Weights of a small transformer language model.
Architecture: RMSNorm before each block, rotary positions, no biases in attention or MLP, tied embeddings.
Each number is 128 + 24 x the weight over the matrix's rms, rounded and kept within 0 to 255. Layers, rows and columns count from 0. Numbers have three digits each.

# q: layer 5 attention query, 256x384, rms 0.0441, rows 80-127, columns 256-383
# k: layer 5 attention key, 256x384, rms 0.0453, rows 80-127, columns 256-383
# v: layer 5 attention value, 256x384, rms 0.0499, rows 0-4, columns 256-383
# o: layer 5 attention output (transposed), 256x384, rms 0.0434, rows 0-3, columns 256-383
q80:097072107134172150128179148181120132044212168112117097103156094184130095130111099176147154152119091160182155110190153165117132104113128182067138124167119132105116071176160078148132090130120113114142071141160138115079170142066142109174095104124092126142089157153168124082068101076200178163244162153096152074096236220129120159055119101159099179132104130127106166107087149132104110122118
k80:127117165113114154108121180124104152102151142119079087090102116178125118124128082166181137145083160092149128120131184121152154094100201145097097203156139186085137136136108144108145135156097153065116022154121117128094170157129167146132102189157105125094122134082133101178085097114163228129175116161127107119158076166102136132146065137110072158129106214126127144125088137187108128162155
q81:065161184101140161192196120138062150127100092070137146192189145098072125066106122130149167081141100079170174102045121115112095136070166119091126132133115137079204083141111107116131107113202099091152143110127112148108077129106083155113094116085129079133115208121136157213184132099137146081201147139109167121075232125137106109136043119090103221188191168104103183142187155175133147110149
k81:106090133077107147150131102093161141088077173071067137124168124223168132143143153064125171079126110130160166154202133191103098084096127131098161082128137116071169126151154132121156124097116124134175082099212127086118158140205095134110090072080148149181110137141113180161118165148127126030191203179082131110093133166206173128060063154113190184150156043146173136101077110077075148095148
q82:150112184126133119108165165130199150128139113159180097047139122114155141142163209120145219143094097129200065169148155143143101168113146069139099076161108180152126201034126093147208170071130088110097165173091120136152158117123151113127126097137098115145114213089154086095222144152128101170165117133115054137160173078102102135117177124148081142123076217084125117081179135123156078162141
k82:148161186186097109095129128186161179096118117139138164036132157137143142094066090140128081150053143076134097114114111097158107118075168088111074206144098118198181120106157124136186160077115060096073095139154072061195089144133129143173140129178114144199143159109151128101206095129122144137153119131099120122141140101075150096151139059153107149084164177159091164210082125061062039122055
q83:124133198153124162131093110130080155142111166162065148102152127129061213137147136051136131122167141117086072142142182142167140164107095168186141093138204135144121091193094105142123092153138178198152098211169217087190154144143046100159163119119097138108157123099074186138077148124156135149100147178169114205153169154144085132038098206182137102142140166114135112098108153172181150114192
k83:053107176128119112172122164181135108111123133139100082064220136138159120108143163157151161199106120110133099162194152130067126169172158116178165166131138146168204165173088129164145114148161143135053151111135174147114114109188087062165112135116077109127073162104101109182118178117120107102149096115087174157161080131085115115084115114129100109127162204096082128188140048115102123157125
q84:115149162118129166177102094063103077167140147205094071131102075178164136142117189126140143104111129161116123144170120125069142078120099172106138094213078119088146092052096094136111117195158106166093107192162144108143131081142154181082089094069085103144079205095114174120150097110123186183170087144107089064122102097168125148176151137137145183106070168154132101124139109069132152178196
k84:151238097129071195140155133108078091102188149148070124175197158138105158130085140121060134133096096167097094175086130151149172055116105132110054180121130024131143169120088126084126165242147090195091065177161130219192117162160088168105127049095137056175115201095159165067124099157187134131103139097062045119121090079117074119156153090129154128065147146217108086135113153055101129185165
q85:071155113123176142109143110097108123163113199109106118071083210103202171143160129167142107149108134056120099085180157142111160151149095099098092152128126144085138122127175086134126091142173109072137085139116134111115113102158107147162159093151115167139107181188077174205156165069060160195127095163123156123110160156100109128147136137170138064160125139031141146145063088119144096181127
k85:115177042148152112149176152118078079085107161082086121106125152150134135142124116096173131179093169105131182173137212075201121169154124154144112080152188101108166092112154088105212136187165096037136073165166111133092139094130099087241147122139110152129131151104152099119230139115165077065170149253062091082133096115107139174162110084107112083094105121111109096198143142162129180162126
q86:148111090141038068143118106155086143121230066108048224132097139159085098088016075118171132152141126065162223187180135170115089156167118159171108119183130080113072145082125163140117118068177255164151082131111159186120063074182142141079187108128188135122169104158132118173148167130120173196134144124108086195017130128091133118106165131140120044143129182113155145097165125122132131078083
k86:153130140234129074171091195136080096116163147113110188112094088141092211190099119149092165192150101178109184226099107126150055093144111099173146114080153075187086117157111138168082077059201159142159116077097160141106120145147098129092144132099131035144114096149088221134084172106069136147214156108077121088107152192127133118191134183146128116172057063145200167064170100169129126141113
q87:103130136120097143193146117071115142080098052155117173135158164157096099105148088124046139113095119083147133166092133085069204109155096171067129169124119104134080127161166115139098197135148158099159153060219072206147107134134158160122088112087149134108176162129108197127129059100113145064148130113115136188119225182177120178093061127170103089123084163152112210181176130144151201085141
k87:136194155100113127142101071113150129136221152076093139163166117119082024171129050119015160131167112120115167076160095140094121164162123176079122071147111118155150114127124162122104230113121130083096147110134171146127112194123079117134123121211139159098129102102118185102121151157055161120174132131062122169114097147203091179122104100117124075148160173114157117103097105107103111120162
q88:218082141096035185161067162104063091182088118121170109114149142198143117160103112098153181137123086087129114118158133140121137154191158091113192146121123192163171096103174102097115147102033058154152162139123121128133113162155142141116119119095109145107188151110062157108181118135235091172179116095106126100096105069073124191159069109157093096070144123145099189142156201144195128141119
k88:107097107095035184173132080052161151149136121154137097084128144119172070089162110053086128117090210111078071100086142151130057183162193139149149101151152128174127098122153083086080096137065106150179120099148067166129103201160166095190109127112091044195113130116166152097108191146154084119155098124085129128088135154075067136227079080157129104052135087119110190087092148157114075211173
q89:163146068187123202101159124072119148137157118134137115066085115084109116135174160109110137112142098172109139142076104135144177109105149130079197148117187153105150083112087093153072105133162143144175112182133096146146176137147137180136125117115167097108160126182145173159099174098136144128133229109087160068078114198141173179162137088111113185051125041159131066087142162142154171192078
k89:146157105150166171097096107135154107142195147178145123153110098074066140104190140141132097154171099134126103083154143121112117143152140056097098128129069083054160142149072125102126092134131074189196102152179143074185161151089093108124163145140174197196135040054171119154118176171118090203188118133118098115094067180126181115083156114123136196088132152127153189124151158163164140120095
q90:089154041122152164182051058173087146169191157167161174148129114093154167138110127136109111111122154159140123139176142122120099138124200106140164157130180110218111129084107107173179084133125136155197093127176084138099115209076183099186165204151166223144120109131106078117119105135120058088085075146106128135054098182118150181155094095152110169122175048154112144157181142155080138060196
k90:077122105113135142122155146134119113108228122124100160118155132147140143106159119123127097105125133125091085086131064086105179144127162153097153168165123110177088117072119055188141174141148152152156136128095150150081126177109149168148122148170120139072153095129022091077075160162132157077139084123193152116083173164053130138061203119193111215093170102115085135111137142109112166122145
q91:224134135174079150102131090166151094122124125152149100170192120102153146073172108180167083158017127110089097127155071194167104215043137112135167112145068053111117118173127159185173158139095156101123080075085135082210089171054099096122157098121135134076131082130200156168085121136026152058167145050152115114068137118105071117063078150145143129144105191122154116118179120166121125131148
k91:089111146054070124140090121191155214036108139167070148115138147077199167185147144135206165155123130198114085147138103120128164131106147073068159110175127150149126156112128081213159242141139168144141169114052157086202101148078145132204174114161101162112069180064195109118126104169064167170169075071154109098098126115052172155072120103131097174190060197136090179046099171105144119096133
q92:139114195130133113165124169119081148169130124183075093168155174129096157065148077155129131122173192114117109129138151125122117142024149106174171118090102101070139074079191160090121184093103097084135155182147040143164124075096144086154145097174147050078206139126027057067114082121190027147131126159111081079108023064070130207109115034094176120155069201036119059104092152147125144146165
k92:108162155115115178169119130044137092141087086061112135065163157117100191077123131152167111019106134156070150101099191086132071126099115094205173180104120131140150107099129150094119119098134136126160163112121059037165107133071145169146118132168145113084145105226121123155083109150143102175204138080103135063150113156120148211114136118165121136185173128182134116140117129118157176119091
q93:100103131161135125157188197184153130132150151065175129046188089148181109163089103151127094143128194069151089141092072134236186122116113113112117141150117128147096095188127088141117099102147137083083147136085111173143050147062183085117151113106255148172163126128122163113162160192142089194130171124112098153144142084110148151114126141026181102091073123057134154140113103088132204169055
k93:126098199169159163153124120109129091126154124121182133148157115105094133135119128105155212152194097190105127110135090106183127089161127099131163024164122197184176097086116140158108114084094143152183083210145139137162105169095120092047139178091166199191130035131112157112191132074172044089153113115157120207160117174129176106184128066155150111106112133179081068185099122146161131138113
q94:157110198078111156039154194228160187175152170107115095080162102127134099090090103154120140131087134163111127167185125121150116126124137093123140126089136124198104075169178181171131098160146097079117141087084127124121182108089105070112080126122163121176021225148170158166127040127112148112116211169144140145100080131160164143133138126113146155131104136144085029132146127207140168063123
k94:089044159077089145125037154160142149152161134165148057123086093124149111104136161161056162077155075166099117185118180088191066074067170147132159221058117179164103147129092165162206169145169126199100191112142175097151132129174074116090156187171056094131076138057110125147101047103108187138120129172135045143156072120174104131165138114199118159136134136151134156137135145142153117120164
q95:148213100136180102142097124125182142160146174094088140092198157123168065129154218103120118110166162131112095157090114142151121093152097180181131061105151147201114116138100125061151142154086124117141169109138141153158152108151124130122126094068109116141188116090095153191133175102125120135142136132071153125135145075195142116124167166097129154116053091104184106068124067081077128066097
k95:189124081134114143121068182108121086121209113107070135153151110090168096041099164118158092127074130095096194091149107107144125159175130116104155159196111066173105198126109155115193111070116187111129039168143108132165100147073122100072146149145124080167191162151157145134209165126141091156110136154100163127108161103153124135083135155094059092131106164138101125117174147118153136089072
q96:119138187161145098059111128135131129159129168176144123135213143121110090178188121175113154080181082106114172196140159081154065070197131109147124052162122073156177098081179092118148121028106148146125173112154088182205139134152096040149115186075141151138052118126111093186128089113159132097112092144097215099153090113131091090153124131025170175118100162134169140091111070000123168104102
k96:147111111184108113109099140152099066135181140102078122093197136087099050123141129130137055132148185076155097143143200122182159024100114076139105081126126209127142102036093104168156153132187189129011161143221176136165129171184174089092112113025147196084073162148143160145116164191077122176164183140120100113133190099150158136131105127071103034114092227099193066166174124082108155113146
q97:168135087127107101156161129099105236105081143108081128060153149118179160096087106121149104143065142103089062126137103155166070154170061144108125155105119137119199099135119111158141220158182119114125090143073166033113096209149130064175175119109147108173065159118237131156133155051121220099096140151172156156108141182157207170078154119128122135182138093090197223154210047192107074135081
k97:121131107114174110171069154112094123109160111124154147200157105086085136171148190145160154111171104022055092110078145179149144123241099140073132163173102192125165099068109138160105105083119061172120174158162125128162129175103100087120177159139140069162103163145192117143116095088109145116133140196132121200094114086161157082155066105127106164199118117151141100154036160129141140126106
q98:115097134140177172105107140150069181174189195133063145133115105188186040110151160114123104152103178175195125120112118231181148137159128074204108159108147112085139118093140141122081162134106089167185103118078110137127143108104087106058123165140114170125069118064180099145085180195148153046206179157147152148112168066177164117118079135215180173161100133087200091103155125126036174140236
k98:103075149123156210119172131125157123141094148093071101186144117182219154062112144197140101127114119050079108093120102184134142074157185055151148110077097006207160106094130106111121056096101171128173133152081156095125163137175050190127096112155075051061112119100114157141167133145122186144151152168061066187130055116120167073153111072214161135087147187157237193097170161146139092219135
q99:070065105089141080137138126174080100109131066129206107117143135094138088142072086177126152095162174076112199135101182072058128142078108170102076055204212152050106126126103137089203159147094119165117171152104136135080105105081105139115175125151107136116110116210154117165170071154125137161135099117087188126097132172077169119155134123146166145103166129069166148220096138109171075113160
k99:086080129105209059104170144152171173127153085165174089159141087196088101126169098191100192113124168083068210170132225202168116113049116117156099091141143151080076061106088134089152127098085125128081144064137131145077014126133121139159167076086107108153165155176092111163120078114124146102110109105149127077143150187140111154120182131165136061124130132120139120126082142129065155139104
q100:162145117174131138099102083143211075150129112070072087109118135126141086101135090164149107131119139150159108117169151093107150164121145137129090150111058154173185190113103137197183069154199155110071125167145147187152166126189117106143150168168078083120151139083126165113120045123072100135147137140135116100132082198113119060152149120213180164223074101097121187159108094145122147111067
k100:148063112115055100158103157156171125117101092090128119112116194153125145134077104111113028103125147118097118092184101179103163036077131138096066138139103141185133185134121143099050133138157093068163122154089211124207037129098202133171111180144092112131197124076137099089147102151027113110199124255127185174116108138152102136114127116196172128151056086071112146153041073159183166111152
q101:191136127110196112172152082146148136094170187167089098074195149154171096175150133073106136133176094168110147184161128133167112162083095093133098077166211112200092082074117106161165143090093159180126186115153171074100163173118108142103165140114179074191116174171000119077139192083036163111082105095146141072113114166155095115137097101145145052138053104178180064205155117168088106153154
k101:137142189074182088130176112156114113054153255134071129147121141107208169214112054175171132074111142153064100102086138110168110170087100098170106118132161059121159120111096175148192173127145123062113127153156144157116135213239179095070111150136139147114113132086059124080061139061084155094163151040131127094129129157172114178183152192141013064075113128153115076160106179126148088087175
q102:166090073166168108199059128135102093173139127143111143066124080126145127068100186206154162177155000128179152142103187146115125112135176068148157156144094079157130101191140094110128089129131143137161144149157140146084105128125113118145079015158110131151137161120074115158150120172101088161071147186165163191135108113148158104148150129100057056196119117099128120190203152104159081128186
k102:157127077133170153158111131065161166063165123120177086077138156152150123212113149126145125139151172127111150163121170084094144137152199084195160122111142108105145167066119085157101156215060136091180141082153186101121126176156126097054108075199071120087099089145112071121046133089142180102101080152081130146178091165193072119142131099122084144147091094121159100159164151136159116138100
q103:222053074119138139155068104055137087105153093227102077132106141136122135153126073065171082120132101133164111133124096131154094096111158166176081143176092116079113147104118131128129150138143147092075150183132142089153163053041123147105088066040130177123152170155127113168111108132158137145128039169112073071115124139158109095135061169151193041150150097163078084107091117130086091142120
k103:172101140143166104067077160025155175137123103148130093127074132159098127149140155089217105169047153092187126146073059158150068118113116111167097163173121080093135168116143142162156139153118185108116084162158139110067162170051174129083101155015131129075140154053135198106079120141133160132084048152159147107099161147093122155164101133100172110112149157134144129155124152112102098110130
q104:134095141134086120029177099101142162115147088115126113142148096146166137104156081114083157117122178120096108101137119099139114097175106128084125098141111090161153082174176070157122093181106199100125081147168091159119175157141117100128166129023095148180170124166057138198100161185067074160118143096118104108131062116125119109129094084184118136138182223152025151185149107032112166154103
k104:188196173179150153112141130125167139178141127044093067146052200123180172128143061106119198083081226111159084165197111029111134072107183123187072175072101109090133075165152059082091146116160127176123102109187172173136151139131091111099185105033145178083146171153120124118067134109091080127144151083092161121161099097138056112077131124145112169191087157116071121076133101151123114190096
q105:176090102112165173135141078164073148089084136114164152157074153108164153140124099145105104128154059171114133123135137125209138108216137096207127168100125120142158094112144078169176077134199170105073121156118134075058237155110169068188067193115150134159170134182165197175130170071124052130097140103132114255194174133144118123093191065128139078114113130148139103114146137144100172135152
k105:159136179156138110152169134098060118133122163088145102143040103026097199064169144133198187132143113132174142075121125097151115098119120095171110165157107184119160153097122060140160182170201180112181098196167178087115148148169135088172094144186134108183221124100124102248093095145132042085147158062162125241119055159097060142123102161142113179166148124110170131162127118126103144160160
q106:099157142126101083120138120106114095206044212152129149127188185162139116168132108126095141175135204126135128096131119103110154052012106095129207148109217138194130134113170169107133155207210152124084098161147065120162076110129041183166129091151175164089127077112126175108082132093121211159117106128132139085114164185080110109085136120142118129186093157088158161146063107179143144194186
k106:087113188052131185132163108101160121158008148123145073162178144132163126141170153134138119168119116082151178133138134147169085068180105070140129105078190123220137133147123140143137178115153010149097109191191069063092098164134135141090071125086097165102119115138092143155088175111066201186191151156190159149092154074112145095175194066197140117254116089076076122127117159177114185105123
q107:110120084122184139049173159122114118158111079134084065136090104202118135138102075079073092165144090136081098191129153160122126121120141112187086143087166105098088122162118161109148096156113107197111165133148155094161166109094095139166114185133022118163128048187124128162144120136096169241153080144117116218144118203164172153139179091132127118085191157223116118218109185112166153088034
k107:120148106086142140110128124124142154138105099110111115168089096107044076092193177105077112129145152119133130077106196053100155141112079100085185146056156159089140172116146115117165180104102192188122136125091087154132046095158133153140130174096112148114159154175177099130129191130142119099194142136110117082149128131211135141129077121154154171134091093060135177158105144145157144135111
q108:105151084145193145130089030112140163127081178054063127115082115086103217194107133190177157161111068084088085089144154127098120119135201123163160179166158084143093137137119187128118053064173134099183234110077132146132053056134114107101110101087130163139126130106117158128102106113139099171102052141181195059121128122093155157089083088127000151110135101112076173043131022092132203169183
k108:171150124237198153082131105101140137123105107082028057102111147133176155205111120122115060133132177166106140141181146110169175175159156110134145131085134145118133135060166186094143100165155101128148175114152146130142100060110087175096103135123174135127168148124128155179063109144144103111129086115196090110069142144150150175019102114150120119106113141111127121080085122144119192165110
q109:188139190120110080187101130113176141104156116186089194050142106131129129198152157158129177102108085157129112160143168078177127100114137056173141121120091151124132103061134049114071123143109107153121192096180116082088094088175112162103196116102155099102158084108129177098098146175207130124208094098126109210103193152107154149154111168168118056108110197130153129186086191077128103095148
k109:167158135121211100074091127171160196070175133180064206107129140130191126167192195103157094157163057205133142104103166196115156142125143120165072180137171125150149145157211094156077082074190174161099174113201094035151115118166124184164086171159114095109180154160176113110097239100143081113110133098129165172112149196120142096147168114162118104170217129157125091170118092123114166128091
q110:050132089156033153137107079102076173114064124067112081127181069060104188098144090137076180198128162221138149106155177079160151147134108161131155163167081138148111022061105089108130121120157118143104117169175183141126134191079133136066160116099139136159126109179088122118161111159154146113152180155146163112150113120141111109043118161081098153127053172114117116102047098072178082165146
k110:098126143203032161110145116194111120124091172159129117144121090086095162188137188134104088128068089089106154181109137059158127194197081146125133112045126141090104103138087082161141071049138089126150145132133178118085130115125176078100130064125100088109141104102145147130164094124087126098121166107142163089128141147089112157116141157120141162114060190130119116069101104070134126131161
q111:096137117163118116124179181075181131140178082137137082110132133117106088081103120117083155119104124135112117040126146188137102103097154163116169123189070158227191170093214077155106125110106118103064078121127157136084052164143140120107095118133196089126137151135110120136125162181099103080065121089125191160000120189181120185127088176117197091126189103204131173069150135151091088132140
k111:084143060255078161075205065076195079078135147153205109208086136061192123199062108114161157135180141049087146115131104187123149122153151204144129122183155147162151180170144096153056131139089095156151075153074167144128100208195129119075119129127098117138090125157130184149101132086080114074145136127123141175093129197201198110168076087105141201166200061217095204100097071081070200078091
q112:187094113142117065072165130141149104151091167087136167105153125210079111156135164108100148093131154136150123135097089080122092100071141101181093080145090101149140131136102159118122129119108088186102152195142099151148231088147051163115137105153138214242145085139088086114059140067059124145163057103170122126144142159141165186191159121104137119122089124066158086126106177178136116084142
k112:139102161151139108125202059113182213162142128056089126072132066097074155110202182128128064029129145102187135105071160119091141178126157120145130138105095132140150101135164124163083086130084099149109034151103066060123138142151078091110115182112125157195177190139041081134142133121136208143158092097174124160107149075125164189176146108138151139151065086072067147056136119043140177134129
q113:126129137133185057100165167109115134192157175088144102097203160174157108126164147136178067098128196084099160187132147085113148095104078138176050144107064114139138156175130098135130212128189096097163088116166099108141140077188121187168080149090107123183114107171155140163159115078170076126177210120086119078091114152175157099138087177123163156175116130105103164125141084160077078161194
k113:119088125135198057116152146128159135139173163115132072089155140141096102098112158127129120093177172049099125132103178083154113109125071116122135211081133140094134165152157142161128089125114090059147100172142134118154091118123148154082065123142152193162127192164172101180222099170111098160077161236094158130094123162129089086057077129151204086177144176152197207122164076056133156147146
q114:111076161082093135213173169107136216149108140112155159057063057079145175169167095090131063133150190122115167154167117152138160125138153103142141098167108059118143177062118184118101113140133142179095093135083130137080120180142165158095099153221064183069131138100074159157125146168145128105203197043130129215165113155110141079215086159169101126091113130150140074178118136112080165065188
k114:132114107130128080107162121099114108105118152129116124127168037140144159136173127059158062192190100114137181066178152145149133157126101145122174126153155014201036102075168155090160149150116142108118103153110161108068169134144135101119061087146111115115102081124132139104136092049057073190132213093138172103131127137100066037163106162219169126073101200175111092143051070080081178097123
q115:108105094162147066078143117124093150094125188166108152128138128134127074129143135164080139120100159188026071099111157133104085150023172198079211099153118105142211077176171122102117075189145152139122167114130117117137158091079065139150180165169084127150141044163183174059159169048223208119109175075139154170143076121109187102102167115120147178220126151055157168147082114148154025151096
k115:081138177094144090123153174142141075119116073145028072131097103098139078082186158196143163156130156147158106181129140157087156098122099109147097154105087155148243160124145120065172096142070131091120079070142179192097084154083160095087144048101101130179059117103095071128158171075141140164085129091162111187138161079153165134204141116190135112174119171068116197095132091121196125125166
q116:156135088128090120183133138186139060091129112101129162115169174124109155085182161102164099074141139100137114156158070146079138053126078171102125099113160094132134150125103131159113146097129108191220099120146187157123124122117095139094146115170113111103100109191161151053130148102096094168111083124124213139135108092143199111105127093152130153150122151130165082173097088083084148079167
k116:184108105082095100167185164180109109072133130118174143116206152138094127162151127113101175075192145140085138170034140136170105082167146158154087190115174067106128117081118161151111159154109113143163070079136081155161113036108125135083114083159112122067091125152123155058160178095130127122086122139154126130133060137174088125164154089172103079135161100148202102141174141130145168160147
q117:140161088153095110147107091196145122079151112178060071201087164081109164137130134091116109135171104112090153167131110091146176118114087104144112187185132144117077131080103198110042094113088135085148134067058115152123154038128162161138147126136127134162117118188155215039155175141042190097148174121192122077120120168173080113088081141129155071133135124110111111165088070080187176049166
k117:136111131107093126132085154164191128114119188150137066109084115121149150119173119134117183151193132093086109099111097236113154143162151091093121090113179063107088157117070121077134119073164114090161190098181118110102121120074133185106093135134094151147132083185201140018118139179100194063127151110128097111151073151186092187098138069170158158091122091150174169143140123117179058145112
q118:157106100148137096149086016132157181159121094117194105161124185062163103092073132101147093175124085146081149167034102123136180122113128085116088150159129159155164153107177121128101098095110142120196126211116051161148119150121072142137228197124111165160145180104138077129162065087075117067103105096123088125110140154067063103103055087117125200133137098132111179105119104160132129121092
k118:167108150087074120186131125070111141139147148237131094123144205110148121165166111174124133121100106140176087130150127160084132107103117092083088142110063134119150074080097098149113121129108122134150133129099092151187100156118152113141128169162154197166150087111126157164114102075124126110152137101171192167019162128125106174073076091137131140092091124154103193094176126110054100087074
q119:089141139058077181110082170147196185066159143142140130137040218183105142142124085126095078065041118104139153065140147105055143131131150202168143119124127135088153126141186161102090136087155172181092131120141077056099189192089135200179072081161112151068106136125168182084137150126152188090128107108085095114182118179071174117093148068062206127149083099149128175100092136140129111068127
k119:111153147055109105018136243120160064182067169192138175159140157141105106131157141156136152106122122179132109156110177159046150140155130147131149107125118103111131095136133145172121135119180203072135172147145036108100100175076127082197136155202072179097181164070042170165131135207129122143136185120184067148107119146172081172145231101127139110132139195144098135160125148119138147161217
q120:129122090076149123076163081155128137139137129111139150107145165133196173097123130132091129090199119141172123148123170208149128135102213109169121102143092074128105193132156083192138141143105154209152099088116129192125056068121071063100136143107087100090056150094127106129065192111116115149125167105142176137167125119137164084145076150131129153164130105177085109105073209115160196068061
k120:111161054154087156106158093122191130149088098098093146088068055071145174166107014155112112076185143116170123226129112111105119170125110086108120102142120078138151209088077096148213133125129106168179144149142155179156167081150184149114059152191161130112091210038147170158119102118097036141081107111087144094140096173097186193142097180149127061128106123104191144086140195143150151077128
q121:072112145032170127113214181077168120132121172140094103134187110127142209125191175072125114142112066125122146164155124090154126153166216074080078091075150139131131145125082195086107226066131149205113102131119173220180154145143140102118210139095099155082125107140173081184070147113109158144189140125087115171095095222141093145138143139056168131141080113151145223086132126133102061091054
k121:097104098094097068104166134102181139093145144121131190121224138165098178066214216079030157134094103134156120126124110111141120121108121089037147085139099134129121198139141138129128130161152157150077109089074117120174153111120115152062128060063115127101089168139108109084162165151077137092133123091146136055116147157168174189094082133083147114064091203165120175142078114077137132084164
q122:166083114194101180151144176137228053191124115101199141186126133127120172019137226075111149028111178090118105117165137102182104153099136073124145149088172102110146193052140059128133197143111170072074095115077085114136048151064106168107204076165087106186213056115160144124161144126149154115052148160104091177050125085134087034185031097102116121108171130081154126133117140118158174205135
k122:125134119122026183132138126089255151097043125146155158148131111134119176110207142190180191139074170129147119209170166123170134122119052127156102101141116106125130135144158122137088119177126168077150000137121150112168079125189130070129182053139137166215125159162111096158096143174065092132076140198069122136067144145184159071178121122116141086113202093140072072165156105173178120149076
q123:148145039080127188162096175059103124048085109087216066120143125147195077173183141188159114146208068181162153111153127229167074122078119131134129153167087126128145102152174147212126111155137146149132086143195148087180156170194119134112147145108161098147082119118108135052141070128134152124169135192097105099132132143159046121138174141184147148161079172155136080182150188118156150134167
k123:144161117107092133145097063120060127133092114130123079124108212178125154162153109128111119159136065169109132136124183119096101093100152084157121229129091136062141148129179119131136067104163060065128108069155128113221153186193093093194125061177150157100093126155140144072143088100104183094124044159030206107180072171141115135103065191131164188108178083093095085182125165137128143134061
q124:105158111090143113139147140119083100087106088193150080125110071159117137111143115091127118082128132066166099135165188082087192103120130167130110134205132117113147082096088086145129117178192108103174167078116126076119053131166090067202117130120147198167085194085144148174164099074181112076143066160074144138118105124060156113131063118091111116104097139109136165129091204170111098104023
k124:150104117078101088065111127125099020126181132082175144136155142177151099115150095097067058051133097091134124172086186162039088159127133137056057170222143159130142062175151146087141078082124110150092222152147116186088121139176082160129138175179102152143105186092126133136037174114137110094082091170153137144047122113099101023125138154170106097107150136101139134200076150127128081151129
q125:114087099173025112163043115089096224133097065152154161093143196108095154122115140115159107116100140089147117169159080125064114155139086138168159150119106135184117117142127126117066176125068135191177034125114143096161146149140116145143177149231152186059100154140086153181171169084109128130104059176148095151020144084127087145081103043076103104145136147077111100138117063178159148068069
k125:125088134131120089190069170113086198171229162164082126120157148145053109109105105072076121127075083086136105133113116089075106151099100155130151140235057140167082086072091140115024150065185077108176137030121123084186179126098131089107147154137041127119154170131108188129131215058133163116189151110085124130091168080152094162169120101127158220116128092066140108124108077132144117128066
q126:076183047080121156131108113145142072099129125141170099114170109197182139120127111089186059178132110116092068160115090108175153088186068140052127105133088195203154142190062074182072077139116127160191107154124114152123155125141132120107153058124113100136173139102152207109111172102102071163126080124102072102093105144111191099057102159120169212118095145211069150144124124069133093186154
k126:120118145049076113137150160106144164109151105219101140134135136151104132132115017129206068165163156110123156131069166130150096113124166169121122160136112103130087127166102080190058156117134161153170124153126091162073080137138079034108091126098140103182166118079060130059091174174199110139110099069157090096091061108078121086090122154024160163177148147130080179187109128094111153174107
q127:092160166191169094179142079074167110192124070148103066077175172068113106109148068187130158071125179110135141145135139084140184137130199112169129115077154158149091123037106172130188057116101121124115130121116142220132172118094118096186144150178180134106175152113091161155112145132133075172107091174192064155129158139116094088168080138132199163078133113140115165135076150067066090130084
k127:157121149171188062149081042104116203207089112172176097104180127170171159108132157148182090137096123147150098159189156129170121162162148145129090070143101133097116161112148107124134088041142103152126097140131179097108111121135132077193065027194130128115160206150107092118138137105093060137141086129154045160108118116107082068115159075130192165111129128084118117161101156141164099153118
v0:180118152163058166113133130176146168111146121073132062121154131109121146120130111140147106137111095125101132113111168134092095133094130120110124095108119105176117084153171131087095102130127130123116133101193169118138130160132092140149157147147120100093100104125109102103088147074149108145111138175109147131131168123112187156114122136132119133097110164112109116101118104165113170127125
o0:137097104105098150074109101142143121102146129129109111131139129131142115117142144158121053105100134081120142144170126121074104138109121119147081117136166128135130100104140157088109102146119152110168131152143147166157122148115139162121067139144073117113191132096135111139152111140167145115146095187093125101113157081111090117148103111106127145152135114110134130125127153107163141118183
v1:160169089100154070091127155151145148111093121118170128157157113145095116101174153119114098129093141073104161148113120103126137094105153118109186097165144074173144164172157131092101085123146105157120143085144126199137139146092151094188090180150133123114132095143155146059093095098147101115089082120116107132133104110118155103118144107113141141176120105116148101083101126160194137119136
o1:099173138134194102122119132139125189117142205077117135148104077175100118142155158136155110122140129090123154165095130123126149158116113092092113095179110120122128106158165170152119132155122095137096141110124140130174136126065112115161140105081132090093107131106114166124071091161118143106135087108142062147159144123130116162143134051111168154173100130141045128098107146100112141124155
v2:150152061146087123123131117085059157134101142133144097117139156134146133155156079146106117113161122099149155121108109152141101111103141124146128158143106086107135129138112143092090129185141106086093139128126109154070144158104055151115167148116126175067124117130133159154084105106127110140150142151141157128144148171116100095172108113113100133122133134091096141139131183103119212149107
o2:135154091136133083167104124113158169136151153117120130087104124122109119091078089163069133140149105090115136096095098137125145113138137099140121145136139096089138092109179135144083093146073130134140149121138118133078093157136117135091128143128143152127164143100129162147076110139160134124160144161149129119151121044125119127150121107106120116159141160119128188101158154102153168176135
v3:121144107111144119141102114111111180084131153161158170140106154103174131090113150135111154091113188158045117108148142112121130147137095101146102118127161144137145116109117074103098111175052139121126094119131117108079152158119132087173135146107151169134107166170095131157122097087141167127159114151178159122140137120117138099032152129115151134105144158116154123087179072105156196122140
o3:107168103144115124109084130119069171128132160154095110110110112118128124109109120145131166166142093146122089099156149080169115147123079130125081133146083141128128107097124082066148099150086085127188122087133134118113163173140166119183127094137123113080084141085077116123124152116166106122162133118140153112110152130137155126134146119120180160140108143166110130107184136081144117122149
v4:118146080135127175167139124089150140096095104149133139181106116126151152128116094159162085088152128118145100138125166111117104136115172141132166138063141113136130127100135140151165074153149187192081159165120143131112109178157161107107139098154154145105157111119127107149149086124174111108098159123110145139112151138148103149107128095180100117136138137106131134106087123110107116175063